{
  "norm_place": "pre",
  "norm_eps": 1e-05,
  "positions": "learned",
  "attn_scale": 0.125,
  "tie_word_embeddings": true,
  "parallel_block": false,
  "init_std_qkv": 0.0495,
  "beta1": 0.9,
  "weight_decay": 0.01,
  "lr_head": 0.00709,
  "batch_tokens": 16384,
  "train_tokens": 254200000
}
Each number is 500 + 40 x the weight over its row's rms, rounded and kept within 0 to 999. Layers, rows and columns count from 0. Numbers have three digits each. The size before them is the row's rms in percent of the matrix's.

# layer 8 MLP down (transposed), 512x128, rms 0.0436, rows 36-46, columns 0-127
092:497516595467506522524507491537494477493508481527485462463535486527492516400454523485547416454450556535480482567463521556513537461458513520484487431531507466459469518450533482480510515515520518423468555483472528458405501457496542454492563428522557562561526489428509483518478579545418524459478524516498516475484451541548486450489568513462457571565503535519478559507556512474485591539480
090:547544547503588430539532559520514515456526442585515501582423470578508521479514420523519455515476488468553538397487478528495481464498486445540522554500484533490536456480530464551538520525517462480497502468451479496462466566472552540414527457508444447564505527512520460467471485421524499485525501553506480525497470541479485454526537431475578447525445538552457464475465469453482493511546
102:554502531484511528534506487442556486546552457492447377486513490488484557497392500450527439531487533556489539464518532519481532508497501479456470514573510474493513549509509549461507542519538535506540505432451476437554557553495452484553509452463488491566548542485521540469496473500506482539529463416500425523498543439575515469578506470544455486490452517458541406534524505455461435550494
104:517548434457485506442444497527503506498502571582499560485498513553477396539448460470541458453460573490543528479526472547411460537579549538487466500488462556488516479514468487492479454485460532563520515445541416444473531490545555514531511525516494518499432500561538411533477526520493549469569538500494517437500520507541462459523471511501489492533553465527423472513421487492568541483460
114:456516506594450531484523511485567457439499517515481519451419500557447499522520506472583581519480463507449409516524489484476504499492505537492532507523413496477535533460488539553507511494477449470500460553475481418463586460464516471497475559578530440451463548479458565489510492520501516443501559497556423472538453501470489533449570503458495524440507510510577492462495485459493506592540
105:512527455503481493521552494459434511512444491541383463534554501502473524396436613505526492489501476522614446519499442511510436554530555510499479474490556549499489456475450565469455508519499502533511548472494494560469557472589488592508498461528464506493490557442451444517434473483445533473511461528429534507542484512456487491599508508485470535492501503491509516477533469505510521522533
089:549466516516531480473464484521553470452457570457547465479445478490437545491495487575511469504533454504536496473566508488421473583545488509484459426474519544471535487523464442518456514530488562458524476508474515504506398556478511553521515471478569574474532459534522471476498535500393534482480490466531453461452522498544468467549533509521449509457446546571521599516469465468555582465505
099:488459474554449574535554519413458455495497497551565460478540472533490529487468601482441446505521499571478599483547474483496467455499514520444574445423531493537469505481411530469485532490474533522488491532554488492495508512506444482510481496488524464506479479499555538468478528491493463521487516514453508439529547501528497466637440506458459500559422480452458527456527559523477538509570
096:462492537513502500475591487479576581457415534488475508526520473498551495427545494506525596570520453582506504544490542486430467442499472482526410494499420471477435505482569431512474486496493545488564415453537518478507509459544465510507528515512516546475426506491510548526464462516485556501548492484465502493397509480491499545580474535529554568458501460489522499518518477504492483493429
097:539518501510426504420558466483569526464502534520493516520509528524482481506549531503502549534485502530485574529521573465477535478536511511607444544553440421516560502472569473491418499503496456494472465562545492477475422495459508504427476535499591496481494534508485494445446442504495499476434460533549509550515475540470459417499537605438479483501502533548452471540453505478519432522489
083:494457557496453535503501542529461487512487505513457546501534552477533446478509490522427398468507469518543541482475462557565525520521450465493467487506580477512521502519483482502539477502503512484489524503552552465551567469509496524470448542460504494603414473561438593425467503477551437565519449538464430434501596458498525505482475440496551483488485559453511570489547471546454501500513
# layer 8 MLP up, 512x128, rms 0.188, rows 37-47, columns 0-127
094:486504479535427574449456561527488511510474488577492575533565490494501495535460437447494518542508561551503500419528513513517524489447488552405510543542563454490509535527490546413531516476515461448438459545516495565531553433443540428554498474492448491504513527464499513481520527552519497496596438491524518525458414442450534453523537519513554522477495503507524519489474496498413451486492
108:455464545534470504513589539523508467464462485443495474547502493513475567497556489517537620531501448425511564516509517479525467481530497534525489515466388558490461494539470435542485477546473525455533515500489434510528550522425500553490553498427512484427483554483490509437445489517510426505513486461437486500374549517548510546495491560514412520546481499493515461518491497538540531522509
108:467476489542585484474495523528530490468520500542518440502471487465495499524455502496527519472423506412564566535521462499469427489462524478494485440497462528564502520558550442488525518510509521456555515472502544512461491620455557511474493476434439519457563468528556529473434500486545483514483493463484539456538438496506462484474487459566523449590498551489536472437533540546620484444525
104:517471459503465488565525573495459486504535524474516509504439575534557429483422534483389482485565514484547487458523469516530578457493542560454512484486510576504434511549457530456547505502469524593594505519510448430485547550522478465546532552514473524552494481458489493445472511533486499488518459457472480491523502507511519556411477494532448527564477438513489549451491432458515537546533
099:460431473494445525551540505463511491483458408510524572490495501524529498536503448510542503460467500593435500490416547537479536467529520531421485559566578466473534512485513491553584462525555502467507577515420459537559514480546486476453539530480540535514476483459530438474511483475439505517546487494476507453393492501548469535589482441538477480472545525506440459526476489541483469507530
095:499577456492475534496529553460469485590429471523514448494556479537565555557452572421522429473552455455379464522443514440504488498522482519495481509561486521543529531478495484513522489489571484571493481545466424457520538483530485521525525502503471499431488543504567545481525447469505532457545455528522493526508465490516603496555507552463502469501504559492477477417473501538468445459478
105:523514463501487407481474467509493507475452463462471451522560454528492486539490577494423451453504448556499484539426529484564576445472473490538505539535496524505568432490507558517549415547480504556529520531519489481545496550526466479492504476494521549497554478483505491506462513420493476551524464489480462582495498570593456542445542551513524503490488471542405522558427482521497435530564
102:497439476488462498509519482416517493519465492497511498490420548558441530551522492497537516540564473469452525542524483517508448511493489448518466500485472414534539473524465489525501477520420472429464496469511548541566495497540514481544499500507553383502550483455500514605525550516489532504532495548400466499574427532587446489506470514516504512443559585585463512484470496480527504489437
087:508491446515453538508553536565518440557489503498495417544600559492471497571456465502514482511463494473577492506480417498456494424459489449549444517412478583520516532541524501431383493522554510503512478465528489474543489558500513441493480543498481477487482478469505511478509528485524455432511503478461492488556550450527570482463496541518518417420534536505511484458568548497476546486532
100:497547476508499496482525521485545448473508497533541446525556478496507521455577548550547490518539415429549518536514528561457470460531495482486516554569425535522441494531479486458452551521460407509525555520509405524487532512479490525485521455507519496439552560502511464420583468541489488450451526541383515500530525471458516483429461559573450494505486466501462522503525506537504513420500
090:527564564499503473380518499544407489475629458492530542505527460526564455508543556531511458539550528563532496498505518491511527492502448449522496525472474439518565469523477521442447500500499491430517575522492460436459466515498463465484516490476510473491497492557413498540494490553476484563468575502461527494572533519499466511469459474519521549435543468499521455480541404436510510465514